Each number is 200 + 30 x the weight over its row's rms, rounded and kept within 0 to 999. Layers, rows and columns count from 0. The size before them is the row's rms in percent of the matrix's.

# layer 3 MLP down (transposed), 2048x768, rms 0.0117, rows 201-237, columns 192-255
104,168,182,170,246,211,178,206,185,173,257,209,162,138,197,198,209,232,135,240,186,230,194,201,155,153,216,195,198,183,164,180,168,181,155,165,157,125,164,236,193,178,210,202,210,218,230,190,239,102,214,178,196,212,185,163,192,234,180,166,201,190,235,204,232
107,173,201,171,186,226,215,181,216,214,203,159,194,197,250,213,193,159,166,230,133,212,170,213,228,158,202,190,224,205,168,192,212,182,188,175,199,192,180,238,168,211,173,199,245,130,193,182,179,230,193,231,169,167,229,158,205,149,224,193,210,171,192,167,190
098,147,259,179,181,184,154,195,196,179,199,212,220,203,198,172,260,183,151,198,168,232,162,227,234,209,212,180,209,215,177,150,173,192,198,237,231,214,172,142,228,225,176,235,178,151,198,234,90,228,180,156,219,154,225,279,166,237,222,174,195,190,201,196,211
110,165,154,194,241,192,232,173,157,237,184,168,195,206,192,161,203,190,194,175,192,150,214,238,161,211,270,136,221,207,176,169,210,230,168,184,210,237,146,204,205,229,203,193,233,215,224,226,215,238,143,171,147,243,127,183,257,186,173,154,238,153,191,233,161
109,207,204,153,196,191,177,168,229,217,196,194,233,204,225,144,216,209,202,198,216,170,255,182,209,222,182,192,173,211,131,207,248,120,206,178,165,104,184,226,143,239,173,152,208,240,240,192,131,233,167,246,171,131,155,176,203,195,230,206,205,217,167,191,186
092,189,216,208,191,160,202,178,206,205,209,211,270,187,198,185,273,215,224,190,245,204,209,167,188,205,171,295,197,199,191,193,202,258,167,230,218,216,222,161,160,277,229,241,170,199,214,164,206,162,224,129,237,204,228,160,155,180,174,136,241,214,227,173,205
103,200,208,203,195,191,184,205,178,222,188,246,156,227,229,193,177,238,168,174,213,157,151,196,210,175,190,185,243,206,211,205,199,192,190,162,204,228,229,193,276,228,193,198,194,252,201,199,180,166,137,166,203,224,189,223,183,176,245,223,166,212,211,214,269
097,200,192,143,215,208,198,202,212,189,163,186,191,196,209,181,179,206,253,156,204,164,201,277,243,172,207,181,207,207,227,231,191,210,243,187,165,177,164,225,196,204,227,238,234,193,190,185,173,234,204,187,194,201,194,223,190,163,208,142,189,221,210,195,247
100,174,228,243,250,183,183,184,191,221,168,186,204,229,163,211,182,199,232,165,224,197,205,203,239,175,169,188,216,243,242,232,187,227,135,195,159,175,192,234,205,207,183,132,232,204,185,175,189,182,192,169,184,211,220,223,175,212,196,160,169,198,270,207,216
096,202,216,165,219,204,217,155,165,211,214,217,246,192,172,197,188,207,199,251,164,201,169,192,192,257,156,225,160,205,160,145,234,250,175,216,222,133,185,167,196,162,221,178,273,163,203,195,189,263,224,174,238,198,241,164,197,217,189,225,226,228,211,212,209
117,209,221,176,134,269,208,163,175,186,208,125,190,204,150,239,160,221,230,240,200,181,196,204,157,168,222,240,205,164,195,197,218,226,194,241,249,92,204,189,148,165,153,214,206,144,182,214,181,216,272,242,203,252,169,167,184,156,169,196,171,171,180,170,195
108,206,205,202,222,179,222,198,194,170,203,189,195,193,173,217,146,216,215,210,222,165,237,225,250,185,190,231,240,219,204,226,215,240,212,161,173,291,142,194,173,189,198,129,186,160,179,212,211,241,142,177,188,216,258,159,271,196,209,212,172,189,185,215,185
103,169,208,183,199,176,149,206,204,160,194,183,212,205,235,198,196,254,182,210,163,219,145,219,227,187,203,180,203,179,200,181,250,296,184,200,246,132,189,213,235,210,161,202,225,207,199,128,226,213,237,192,192,221,189,254,196,226,177,161,235,157,202,186,159
097,182,222,146,206,223,227,211,161,171,221,210,176,229,210,236,214,210,204,234,168,217,154,187,171,207,236,197,246,179,228,136,275,246,196,160,222,189,248,158,152,196,233,201,216,240,209,162,183,191,214,205,201,210,170,231,198,241,235,215,231,179,209,186,223
100,170,214,216,151,258,133,198,250,173,193,172,176,151,215,169,248,260,218,172,195,237,141,197,171,190,241,203,184,206,229,203,177,222,186,170,193,237,199,202,236,181,196,203,253,194,178,181,169,208,193,244,214,181,191,130,211,198,250,215,215,232,193,207,170
089,165,213,220,183,250,208,183,234,233,190,149,153,209,183,202,204,176,164,214,230,202,209,210,179,206,196,199,206,225,189,231,136,205,210,232,181,205,255,221,207,175,202,185,174,179,190,175,202,183,238,237,201,183,149,199,212,234,225,186,122,187,145,201,182
102,217,186,148,157,220,167,214,163,231,211,236,213,214,209,197,180,215,205,220,277,196,236,196,202,206,152,241,190,167,209,212,241,192,174,249,207,181,186,195,197,187,226,218,170,204,176,201,170,141,228,206,172,225,223,170,236,248,185,247,204,243,201,213,191
104,224,160,210,205,190,228,185,234,205,226,168,247,206,197,229,201,231,236,207,216,180,176,172,207,159,179,203,145,250,185,208,170,158,172,190,277,233,239,210,248,257,236,151,195,177,206,217,199,196,260,235,203,187,215,229,182,209,236,172,173,231,214,188,220
104,237,181,207,202,208,217,215,225,214,162,179,227,242,192,230,186,146,172,192,208,140,156,202,237,115,167,172,188,203,194,251,224,203,191,162,218,115,239,240,209,220,189,188,193,226,170,220,209,158,214,200,208,218,163,222,227,197,190,195,214,187,213,170,200
105,165,200,187,188,196,162,239,195,169,165,203,233,222,222,188,186,154,180,149,210,216,222,188,209,173,242,190,219,195,178,198,208,221,177,237,207,129,217,181,226,193,217,205,181,220,178,244,216,142,211,218,191,240,264,188,200,149,199,199,185,211,159,174,186
117,186,175,202,254,200,249,227,201,197,176,171,187,223,213,205,228,205,170,165,170,235,160,290,235,197,212,250,208,164,171,211,216,211,233,194,239,172,179,189,154,141,188,133,155,198,161,182,176,192,210,189,165,154,226,254,242,136,227,215,168,227,211,190,173
094,153,266,218,245,209,217,177,159,210,257,206,184,187,219,173,195,177,211,211,182,188,222,167,192,210,202,215,200,182,245,165,154,169,150,203,271,147,191,237,245,188,243,206,237,201,224,174,141,158,232,168,181,187,249,188,164,195,169,200,227,219,226,211,158
088,199,228,220,253,253,190,197,160,179,178,134,225,206,244,173,248,171,177,140,199,170,181,191,245,181,187,168,196,161,166,195,180,179,211,196,230,179,230,210,145,211,274,183,187,169,275,158,198,254,257,185,281,215,166,173,169,196,195,183,130,163,163,198,161
098,225,222,206,209,152,180,199,191,223,139,234,214,200,202,141,185,220,207,226,251,174,191,227,199,191,130,240,184,184,193,238,220,229,203,208,205,283,210,184,164,164,201,237,185,222,186,203,207,208,168,217,202,172,240,182,149,192,193,183,212,218,173,186,194
101,195,214,244,165,201,251,195,210,174,214,234,177,227,135,211,152,179,237,205,199,201,271,183,180,180,175,185,188,186,221,186,205,197,222,166,205,200,218,171,200,210,164,205,275,205,235,143,153,252,191,148,159,178,217,223,142,171,200,198,207,220,199,169,229
106,233,214,190,190,195,225,172,192,198,183,198,155,149,192,172,205,228,182,272,197,222,180,193,165,152,243,151,170,219,222,228,205,184,233,198,180,279,212,162,170,189,250,222,172,217,264,208,221,241,211,212,196,193,254,227,210,174,201,255,199,223,212,236,224
109,201,178,235,176,170,221,223,203,214,210,162,170,181,161,226,201,219,245,183,205,201,157,185,160,179,238,222,167,170,191,185,191,161,189,157,215,195,203,192,177,173,245,171,182,116,186,182,198,196,219,253,209,266,190,243,186,170,205,163,188,221,172,194,231
116,197,156,190,220,161,224,194,243,227,173,288,265,223,183,226,153,228,199,204,209,253,210,144,243,202,151,187,182,214,161,232,143,226,174,204,186,177,211,170,214,207,235,230,226,203,213,237,185,178,218,210,154,216,169,213,212,194,210,232,197,153,212,274,169
108,222,192,203,174,235,197,223,171,157,214,175,253,194,217,180,215,259,205,195,191,189,213,224,201,177,205,276,197,162,239,204,199,201,193,201,167,183,223,238,230,197,221,198,194,202,195,207,232,213,221,238,202,158,207,226,173,227,182,203,219,192,220,219,248
079,233,177,180,192,207,184,213,207,159,176,234,251,161,158,168,206,189,187,184,218,223,213,189,237,180,216,150,216,214,211,202,291,205,146,164,152,264,235,211,220,196,193,199,173,211,167,233,145,199,149,213,191,239,201,209,330,238,205,201,119,150,255,209,208
096,208,212,243,174,179,187,197,211,204,213,204,172,195,183,210,199,167,200,193,225,218,276,218,230,200,156,164,172,156,226,203,183,246,113,202,190,250,143,166,274,175,190,190,249,161,164,250,158,185,217,217,186,157,175,159,211,175,224,236,185,198,202,237,218
099,183,162,187,175,193,160,185,230,197,171,215,269,217,256,175,178,167,241,186,230,229,167,229,176,161,210,179,202,242,225,217,181,231,182,229,203,168,124,196,222,201,166,253,216,193,143,199,228,243,203,210,179,203,240,236,171,219,207,207,229,214,226,196,163
114,219,223,195,237,156,190,206,260,206,195,222,221,218,226,193,211,230,189,192,210,154,200,201,173,206,190,148,183,183,177,209,234,178,186,228,218,224,213,219,202,216,165,176,164,187,197,168,170,233,184,154,206,197,213,245,217,168,218,214,147,220,178,205,139
102,177,161,184,141,200,183,243,215,228,182,255,175,141,178,234,143,246,241,202,229,147,247,212,180,193,182,187,233,154,214,205,187,238,167,142,207,152,220,233,192,190,191,168,191,211,188,183,219,163,194,218,164,244,170,216,204,192,202,200,148,220,226,143,215
104,165,129,231,207,164,195,181,133,190,158,182,211,155,169,179,168,171,226,201,178,182,189,203,181,223,231,192,246,175,246,185,199,278,206,218,181,146,144,160,208,191,193,176,207,224,164,209,218,197,186,234,211,216,208,206,231,238,176,203,182,191,240,189,194
092,204,158,246,238,224,240,184,223,159,153,171,204,182,187,194,209,131,221,200,182,198,231,212,200,192,210,157,220,246,196,231,177,149,207,203,158,122,212,213,192,244,179,197,209,220,191,191,136,208,167,198,205,177,189,173,135,201,168,212,178,199,168,222,214
100,216,195,214,198,250,248,190,162,215,189,208,156,211,199,200,202,169,196,177,182,170,156,194,235,199,202,199,213,210,267,239,194,232,162,204,186,119,168,205,222,173,246,215,243,209,217,160,225,150,193,202,188,167,211,290,211,187,170,206,233,217,202,226,223
# layer 3 MLP gate, 2048x768, rms 0.0163, rows 202-237, columns 192-255
102,212,168,179,195,243,193,156,200,230,178,197,185,178,187,192,222,195,229,222,146,209,209,192,180,226,235,209,251,201,172,147,230,210,146,203,227,208,134,180,211,236,156,180,199,183,151,183,141,223,194,249,175,194,190,161,251,215,161,223,199,225,195,189,187
099,180,175,157,219,265,235,156,180,168,204,228,189,168,233,252,208,180,166,204,212,217,213,195,148,205,186,236,209,165,240,194,206,186,184,213,168,184,229,251,170,180,217,155,223,257,150,124,295,183,206,237,131,280,228,171,243,184,139,194,266,182,219,171,180
105,206,213,223,233,235,146,201,186,216,242,197,194,220,198,230,195,187,188,199,170,248,188,217,182,219,247,178,225,188,215,151,205,194,215,200,220,243,161,171,183,190,209,176,170,207,153,231,150,224,144,200,155,231,216,224,227,209,188,241,189,214,257,249,189
113,171,217,202,237,155,173,193,185,208,268,215,247,184,251,257,253,153,198,245,198,191,174,151,224,165,242,231,207,235,166,184,244,237,180,185,186,186,170,215,204,96,236,118,173,220,161,204,219,184,220,216,242,180,202,192,154,139,214,207,245,182,237,205,213
094,218,239,197,182,193,244,215,204,252,173,199,226,231,147,206,206,181,199,154,218,203,207,189,188,185,196,109,189,251,179,169,197,193,141,172,188,220,190,225,198,170,202,220,152,232,197,205,174,194,200,167,215,180,147,183,205,203,184,204,229,208,243,186,164
103,255,217,206,196,182,161,181,192,167,232,235,236,201,205,153,161,211,158,205,254,182,220,191,177,181,234,195,222,244,216,214,166,244,186,193,192,201,196,159,205,188,207,211,210,182,217,200,213,160,226,185,220,163,239,194,240,152,175,176,190,207,214,143,189
100,245,204,158,187,190,194,203,228,193,187,230,199,252,188,194,179,238,196,170,173,208,229,209,217,146,175,215,207,190,188,184,234,227,203,221,235,197,236,245,175,221,248,227,198,165,230,127,208,181,248,193,238,208,228,220,211,173,218,150,206,178,187,208,216
098,154,177,232,264,261,184,140,189,190,204,194,233,222,197,181,192,208,201,186,170,192,225,244,204,152,237,197,207,200,190,213,269,229,175,182,177,201,226,246,197,244,183,147,205,186,204,173,186,143,234,185,152,231,214,210,189,189,229,171,168,192,229,219,234
098,252,200,212,142,219,211,216,217,158,136,187,186,186,176,225,186,196,163,151,270,166,196,195,233,153,186,196,152,205,172,151,196,262,166,251,191,199,189,173,130,182,146,206,159,186,295,130,257,185,197,217,177,191,176,240,185,147,180,232,114,190,169,152,201
111,251,214,185,195,163,189,212,190,160,191,131,253,175,189,210,188,221,250,192,206,173,222,253,187,241,199,226,210,170,252,142,217,281,192,248,200,184,219,200,215,191,237,196,202,156,223,187,191,161,246,206,208,190,212,193,216,186,217,217,169,156,190,195,242
108,231,253,208,182,178,185,134,191,209,187,241,130,225,154,169,167,245,212,196,178,205,193,198,205,215,205,198,159,186,181,244,195,164,239,237,175,227,174,204,206,182,182,171,226,195,196,146,207,231,179,187,172,194,236,224,221,203,192,186,234,148,184,207,170
103,180,261,135,225,208,220,188,208,227,198,236,232,194,206,229,194,179,187,137,168,135,185,139,220,182,205,249,185,184,186,210,184,209,205,222,188,181,198,207,179,175,239,162,164,199,204,199,214,165,189,244,191,180,211,125,178,234,221,211,229,264,143,159,235
101,174,181,184,175,238,223,242,224,181,236,212,156,260,160,182,229,240,204,267,181,190,217,207,218,136,182,199,189,219,141,216,177,186,259,229,210,201,240,218,152,175,145,185,254,139,177,197,226,204,157,233,185,183,229,164,177,209,215,203,144,244,204,227,196
099,221,209,213,235,177,170,184,255,172,220,174,217,234,160,175,237,199,170,207,230,177,228,240,170,181,151,215,257,137,217,179,160,205,194,194,211,207,224,200,168,175,213,172,207,188,244,228,181,170,195,201,181,178,222,186,183,121,191,184,196,216,202,153,203
087,244,168,202,249,147,216,151,173,191,220,211,165,182,228,224,191,210,163,218,181,189,210,187,205,216,207,199,172,186,200,223,203,176,150,214,180,185,167,242,183,233,214,181,213,184,189,209,213,253,211,231,208,236,194,118,235,210,176,199,183,198,254,183,198
100,215,223,231,180,204,169,215,216,171,217,184,198,166,225,159,164,177,231,229,214,207,201,190,184,192,217,197,187,172,156,187,183,209,196,133,180,214,164,201,202,211,212,189,171,209,166,154,206,209,172,226,204,197,214,258,159,204,235,211,150,168,173,225,176
101,230,210,178,179,207,207,182,203,260,140,178,173,205,186,282,219,227,139,231,216,217,203,190,183,213,229,231,246,173,260,190,193,214,254,235,203,194,186,201,166,167,189,188,179,204,161,151,233,184,156,173,187,159,194,145,209,218,177,182,191,119,197,200,231
101,171,156,198,159,169,187,147,164,172,166,153,153,183,230,253,214,189,184,193,191,205,217,191,265,125,176,163,207,207,206,156,166,259,262,229,205,227,217,223,209,159,180,231,227,153,220,209,236,223,205,166,205,198,201,200,195,173,198,157,218,205,242,213,196
106,209,220,152,199,200,206,243,222,182,209,177,174,233,170,197,207,205,216,252,218,200,196,187,214,213,276,151,222,211,212,217,144,159,186,185,211,187,191,196,208,219,212,185,192,236,183,170,196,249,211,200,208,196,224,238,147,196,206,192,246,228,181,224,200
109,189,225,166,195,214,202,241,218,164,203,169,263,204,182,293,216,240,119,215,225,169,200,211,194,176,196,208,195,169,233,202,242,225,191,197,180,242,204,191,231,224,202,241,203,237,262,190,202,192,150,185,198,174,214,139,167,182,245,151,194,170,224,218,251
094,201,212,176,184,240,200,196,217,157,238,209,194,161,174,268,167,254,273,225,201,205,147,193,152,211,184,268,248,147,173,191,219,213,179,245,183,254,87,229,213,236,231,177,216,229,181,251,138,207,186,188,208,157,259,265,148,197,209,168,223,224,131,261,211
094,202,202,198,167,202,221,151,193,203,198,196,184,198,191,270,195,238,178,198,216,170,215,243,216,170,202,226,224,194,223,161,210,213,194,242,180,175,227,203,171,184,172,163,231,168,126,198,165,153,220,226,215,218,178,170,137,182,212,224,197,244,248,186,215
101,199,191,239,212,158,146,234,185,175,192,175,260,217,166,166,183,217,225,180,200,179,163,274,213,240,173,235,154,170,212,151,177,199,244,227,204,193,195,165,199,243,178,151,273,169,219,179,173,194,228,220,193,278,222,232,195,216,203,166,158,172,216,199,192
102,211,213,160,195,198,234,233,216,196,174,201,233,244,179,184,242,188,223,213,193,192,215,191,237,188,208,215,190,208,219,210,215,181,242,153,240,167,206,183,152,213,217,145,199,220,144,169,213,222,178,220,207,244,204,221,152,217,184,155,202,223,236,158,177
103,197,217,212,203,216,196,216,220,184,212,177,253,224,245,207,204,161,182,258,247,169,208,213,182,184,217,234,224,180,202,175,217,192,178,254,248,260,200,205,194,175,196,223,223,214,155,215,185,193,230,161,182,214,185,214,222,219,244,176,200,209,202,179,234
108,223,265,240,260,204,208,215,173,201,145,172,209,244,180,273,246,251,169,224,213,216,170,250,202,220,188,177,216,110,210,170,175,199,184,189,177,257,176,169,255,246,240,212,209,209,189,209,181,235,192,193,220,151,219,193,175,211,181,178,159,193,198,155,223
109,190,225,217,205,216,208,210,232,187,167,283,251,191,196,165,161,229,209,175,192,248,225,175,207,176,206,136,186,210,152,218,185,227,231,196,199,176,187,191,259,187,191,213,198,231,207,202,133,222,203,209,166,213,195,236,184,217,201,176,212,202,167,230,147
105,235,115,197,226,192,174,198,215,178,219,173,177,166,134,197,205,154,223,253,181,233,192,175,192,184,217,188,207,212,205,201,165,209,230,237,148,202,259,235,172,201,218,194,181,196,189,192,220,187,242,186,182,187,173,207,233,240,260,190,179,210,202,243,220
082,181,178,195,175,175,149,206,158,206,210,139,224,201,251,277,181,228,176,231,211,197,150,198,147,241,186,200,241,202,161,243,145,175,207,259,178,264,200,218,181,177,211,204,226,170,205,181,190,229,215,181,230,227,296,191,189,204,130,179,243,254,171,248,229
099,201,192,166,249,195,202,206,201,152,179,232,196,235,232,194,205,190,203,198,195,186,151,216,248,194,220,133,221,233,271,204,201,189,212,201,212,200,211,227,211,185,190,198,146,179,160,167,274,222,138,207,192,231,163,274,220,200,188,212,187,210,226,143,252
093,194,201,208,197,200,228,169,213,172,202,167,259,209,204,190,220,162,200,187,191,240,143,196,139,127,195,198,154,205,215,173,143,170,229,133,196,207,140,206,203,190,236,211,166,160,158,194,204,200,216,205,195,176,229,200,171,203,187,231,230,212,184,203,191
112,174,225,197,208,200,154,242,198,170,149,161,162,233,184,186,189,266,247,216,186,220,181,151,193,136,184,168,216,156,213,119,158,162,226,194,217,227,193,170,223,246,237,211,214,237,195,181,213,200,183,212,210,209,183,215,157,128,272,199,240,200,190,224,194
109,197,175,187,221,265,234,261,176,243,192,143,218,213,214,273,175,214,250,210,226,138,283,179,236,178,182,192,160,139,244,163,120,231,181,194,195,191,242,226,219,239,198,154,196,199,248,204,259,207,230,201,194,232,189,172,135,167,171,234,198,160,162,188,200
108,176,142,275,203,228,116,207,233,198,157,160,175,191,222,250,167,213,153,205,160,214,245,212,195,169,236,202,232,195,256,164,128,221,233,226,206,126,216,177,234,182,169,179,222,185,173,178,221,179,254,228,231,187,159,204,185,203,214,173,224,276,191,196,217
091,226,225,190,220,213,233,198,242,211,228,165,199,153,216,249,207,178,207,199,153,177,179,197,204,158,177,161,198,176,177,218,204,291,189,227,202,183,184,189,229,194,142,179,187,215,198,253,229,247,177,202,195,200,257,206,212,222,239,212,220,235,199,224,218
100,147,189,201,190,218,194,236,178,212,202,219,190,205,246,206,150,207,131,190,196,192,187,171,224,182,206,192,246,162,256,219,214,212,213,201,205,160,184,242,211,197,198,141,237,224,184,189,231,202,209,245,168,205,182,262,185,162,191,169,200,177,161,199,226
# layer 3 MLP up, 2048x768, rms 0.0157, rows 202-237, columns 192-255
098,156,157,250,183,196,197,241,205,218,235,215,178,234,204,231,144,146,208,159,170,232,208,234,161,199,246,248,248,219,218,153,192,226,217,178,162,204,186,199,204,228,237,245,202,169,188,188,193,205,203,221,224,137,198,203,190,203,195,189,218,173,231,162,170
100,149,140,150,218,212,229,243,231,164,247,198,246,240,203,179,270,180,194,148,194,210,188,205,177,156,195,221,179,237,160,208,224,210,194,237,213,213,167,165,188,188,245,202,250,178,217,198,160,160,224,199,221,189,131,181,231,213,215,246,161,187,161,246,176
110,205,213,257,193,184,164,189,184,211,235,168,201,186,252,228,199,199,175,216,199,190,179,215,176,206,186,190,246,166,209,175,197,156,125,172,195,189,214,200,128,237,193,237,194,257,240,161,232,162,178,222,232,205,241,224,179,190,173,213,164,211,148,218,230
106,183,217,193,219,186,178,176,173,176,180,173,204,182,222,183,244,177,211,241,127,179,164,206,214,195,222,216,166,203,151,206,220,181,223,112,183,159,210,233,200,245,159,211,198,276,203,216,223,187,196,234,193,182,216,208,129,173,236,232,184,170,232,171,177
089,221,203,195,173,216,192,141,197,238,210,179,191,231,221,248,236,177,136,201,155,182,178,226,238,208,208,217,236,192,195,167,245,251,183,210,191,202,231,190,218,211,207,278,236,210,175,223,181,180,219,223,229,208,199,182,230,205,157,135,216,169,262,205,229
096,193,200,156,249,168,188,200,162,222,185,185,174,254,184,221,185,173,157,161,251,198,197,185,228,178,177,183,182,213,257,186,221,192,95,153,212,212,222,273,227,243,185,206,183,184,234,264,215,172,212,160,227,219,269,228,221,228,188,186,250,206,223,208,225
103,198,169,229,166,222,148,233,201,194,185,207,158,178,212,175,191,206,185,218,209,190,246,183,166,210,207,176,238,189,250,248,192,201,210,239,177,194,222,220,185,227,171,170,203,183,126,221,161,206,220,190,158,175,210,200,200,238,188,224,210,253,268,213,173
097,155,219,189,263,190,248,213,161,206,249,162,209,210,220,122,201,236,217,164,177,268,203,209,239,161,185,200,219,220,257,233,205,203,192,248,230,213,145,217,206,223,140,205,234,215,183,179,186,207,180,217,186,256,201,203,211,167,177,242,187,222,219,232,212
092,179,191,235,235,192,209,205,225,144,209,170,192,186,207,174,223,232,205,235,214,220,213,189,213,231,232,204,220,175,169,204,215,184,218,241,247,161,246,206,231,172,244,186,206,149,193,201,154,207,157,216,220,200,221,190,189,293,204,150,238,207,204,235,165
111,191,211,269,147,217,222,225,226,187,166,199,188,237,167,180,278,208,193,221,122,232,173,205,198,224,176,195,193,135,176,247,175,171,160,170,228,215,204,165,175,189,210,180,170,224,155,231,234,220,135,200,226,236,166,256,142,195,179,190,241,252,180,179,180
112,230,160,229,258,178,199,213,243,156,210,196,248,147,149,216,214,178,234,213,201,228,188,181,245,188,267,235,213,217,229,221,178,239,215,197,218,185,120,230,212,198,200,132,174,159,163,211,189,237,210,190,188,198,193,225,213,261,203,255,206,201,212,195,179
103,193,231,217,191,194,173,208,169,119,188,231,224,246,259,173,230,177,222,203,204,195,180,188,236,126,268,196,218,176,191,176,192,214,296,215,183,205,274,198,196,211,171,213,198,213,192,236,228,197,216,184,203,171,232,150,240,226,252,208,269,186,234,192,214
099,200,170,145,254,259,229,165,202,191,181,269,218,216,178,241,203,229,200,171,191,199,223,219,175,207,186,161,149,218,189,150,114,190,224,197,213,220,235,206,164,235,177,189,198,232,195,167,195,166,175,154,198,159,241,219,155,215,196,225,254,166,242,211,191
098,184,189,189,129,215,222,205,178,184,252,245,145,175,197,190,218,215,215,196,229,194,203,168,191,117,208,203,195,183,237,257,170,182,155,218,185,224,163,166,212,234,172,238,190,215,173,265,215,222,247,220,204,167,199,173,230,239,155,218,202,268,215,249,245
093,225,190,119,200,174,204,226,210,209,155,169,224,201,173,196,191,195,173,227,283,160,159,206,203,142,192,199,212,207,226,234,245,229,227,157,229,146,232,239,168,213,199,161,177,221,220,188,155,201,190,171,234,206,142,213,183,184,227,210,193,211,231,246,173
099,221,244,210,164,156,161,147,161,206,198,208,212,145,200,229,188,265,174,198,189,214,190,181,211,263,178,181,236,179,193,199,200,177,145,204,191,197,200,232,252,189,227,207,177,236,163,183,233,234,185,198,190,222,201,241,194,219,191,194,162,204,228,226,178
104,235,161,195,240,250,225,165,195,206,194,181,253,208,189,236,185,245,204,188,195,216,229,212,202,184,210,170,164,181,185,190,219,177,170,180,211,168,216,246,260,228,226,196,201,183,220,217,228,186,281,207,221,157,250,222,180,202,206,189,180,204,138,123,147
101,242,200,204,144,223,203,202,165,229,228,234,180,215,208,183,171,193,194,207,240,186,172,221,227,152,227,179,226,205,199,251,218,208,212,189,156,178,226,206,154,236,195,204,163,149,157,174,163,178,204,184,209,202,214,214,206,234,188,165,201,178,214,207,158
104,190,181,229,239,189,221,198,141,193,221,209,194,215,159,188,137,156,160,208,282,195,180,193,157,198,227,160,189,171,203,229,181,185,203,205,227,182,242,252,215,215,220,216,190,287,181,215,186,190,240,189,180,221,258,198,182,227,222,186,233,201,196,180,168
112,224,211,222,230,201,237,188,176,210,196,202,210,233,174,196,215,197,208,165,188,211,194,241,167,195,237,200,194,223,185,177,206,199,245,238,199,212,154,202,160,175,185,117,184,197,195,203,179,154,245,212,185,204,198,232,255,161,205,209,221,241,187,176,218
094,194,218,198,239,112,179,236,184,155,231,243,199,207,194,227,220,220,183,200,190,223,131,173,193,256,207,218,193,113,234,195,236,186,203,252,210,176,172,190,206,211,238,190,237,238,200,237,212,205,191,176,220,146,250,223,269,173,195,206,200,200,214,205,159
091,230,215,205,197,200,170,224,153,228,169,179,186,178,244,196,271,185,223,208,219,188,231,168,168,166,194,162,203,230,201,240,204,186,215,151,201,192,268,187,243,146,253,198,170,226,270,192,245,228,180,205,224,141,182,203,243,203,208,203,169,156,144,201,196
096,147,172,221,165,227,212,178,246,208,147,193,199,173,188,177,213,184,220,241,229,172,200,149,217,161,249,198,251,167,205,265,240,197,234,236,215,218,133,244,212,158,216,233,197,229,215,226,214,157,127,257,161,195,227,218,177,209,184,198,213,171,238,204,203
100,161,241,221,206,208,230,165,245,183,190,206,175,211,196,187,178,238,216,206,161,262,240,164,176,213,164,217,163,175,216,220,169,154,207,173,183,208,293,166,185,197,212,248,290,139,230,217,227,178,177,131,181,197,165,231,180,219,206,213,197,179,173,156,229
104,190,211,200,198,138,234,224,180,225,236,246,213,195,230,232,203,239,242,173,187,221,164,191,107,234,159,222,172,187,164,195,184,253,268,200,141,178,148,180,230,175,222,196,176,247,220,167,216,171,190,229,173,200,265,167,238,257,185,161,144,188,169,183,193
104,142,205,211,172,195,223,161,241,197,235,184,171,147,204,192,137,199,245,194,143,173,203,196,177,162,255,199,203,213,169,218,178,166,197,257,230,201,251,174,168,182,249,184,167,175,191,191,176,188,244,207,174,236,185,167,213,188,210,228,222,212,182,228,195
116,219,224,187,221,168,226,208,160,255,223,211,193,253,174,216,125,257,149,183,194,183,220,197,200,204,224,177,237,275,217,158,155,231,152,216,188,211,235,203,196,205,193,211,210,206,214,214,228,246,181,206,220,170,191,200,197,137,177,200,183,199,176,165,192
111,230,286,155,183,240,194,181,201,151,223,156,225,268,207,194,211,267,154,195,208,167,280,226,187,201,182,249,208,140,201,195,184,198,187,165,164,184,216,133,265,221,216,193,204,188,219,163,171,187,171,203,231,198,224,131,147,158,194,197,198,190,212,191,209
081,187,202,198,187,197,226,257,182,198,221,173,160,211,207,202,142,201,199,262,217,225,226,201,184,222,209,200,151,180,150,166,185,177,190,120,228,291,154,229,172,152,197,219,208,209,208,212,185,229,263,174,179,164,214,182,210,217,214,206,192,203,177,244,215
096,180,171,197,239,194,198,169,198,197,210,211,240,210,236,256,169,207,215,139,193,182,165,195,215,243,211,209,157,249,190,211,173,225,223,171,193,210,192,193,227,237,155,212,193,233,160,185,260,176,128,267,199,218,179,192,229,235,173,214,186,244,167,181,169
093,218,167,206,172,217,155,138,175,169,222,147,233,203,244,183,204,178,157,196,180,222,152,161,181,186,218,206,209,210,212,201,239,209,222,211,191,159,199,162,215,161,214,273,138,221,195,187,225,170,194,181,184,249,216,215,233,183,150,159,247,218,187,237,189
103,234,200,218,255,195,212,217,195,224,190,226,213,179,242,159,219,222,249,198,208,183,225,240,174,167,208,173,157,164,178,173,210,187,218,192,228,272,190,198,169,241,208,224,227,267,225,158,216,216,184,221,173,212,194,219,218,189,211,160,162,152,206,210,145
105,247,201,247,197,232,208,221,216,207,231,186,249,181,181,172,164,216,260,189,229,159,275,223,266,218,211,185,184,203,240,177,207,229,190,207,231,214,173,212,225,168,172,128,205,218,186,175,195,235,215,228,181,245,208,169,215,198,186,226,187,200,219,246,152
105,186,180,222,241,194,175,188,135,207,187,224,134,245,199,179,162,181,202,217,191,178,162,199,218,202,221,183,276,239,225,167,154,212,246,265,198,211,177,179,206,240,159,158,221,207,208,216,189,220,176,193,226,214,260,187,178,220,175,208,233,222,203,206,166
090,194,193,146,240,230,186,214,205,187,156,224,253,186,177,193,156,153,278,200,228,216,165,190,180,220,226,218,219,188,195,231,169,234,202,185,184,166,195,186,189,192,165,183,188,200,185,191,190,169,188,200,207,171,188,200,193,208,238,211,164,201,206,220,174
098,207,195,248,205,274,211,149,177,166,187,205,199,197,156,219,195,200,181,150,197,198,164,217,237,196,193,174,249,232,215,210,194,230,188,230,190,230,208,202,184,214,216,242,177,183,187,219,204,207,188,210,177,199,254,245,180,155,181,225,244,254,180,292,212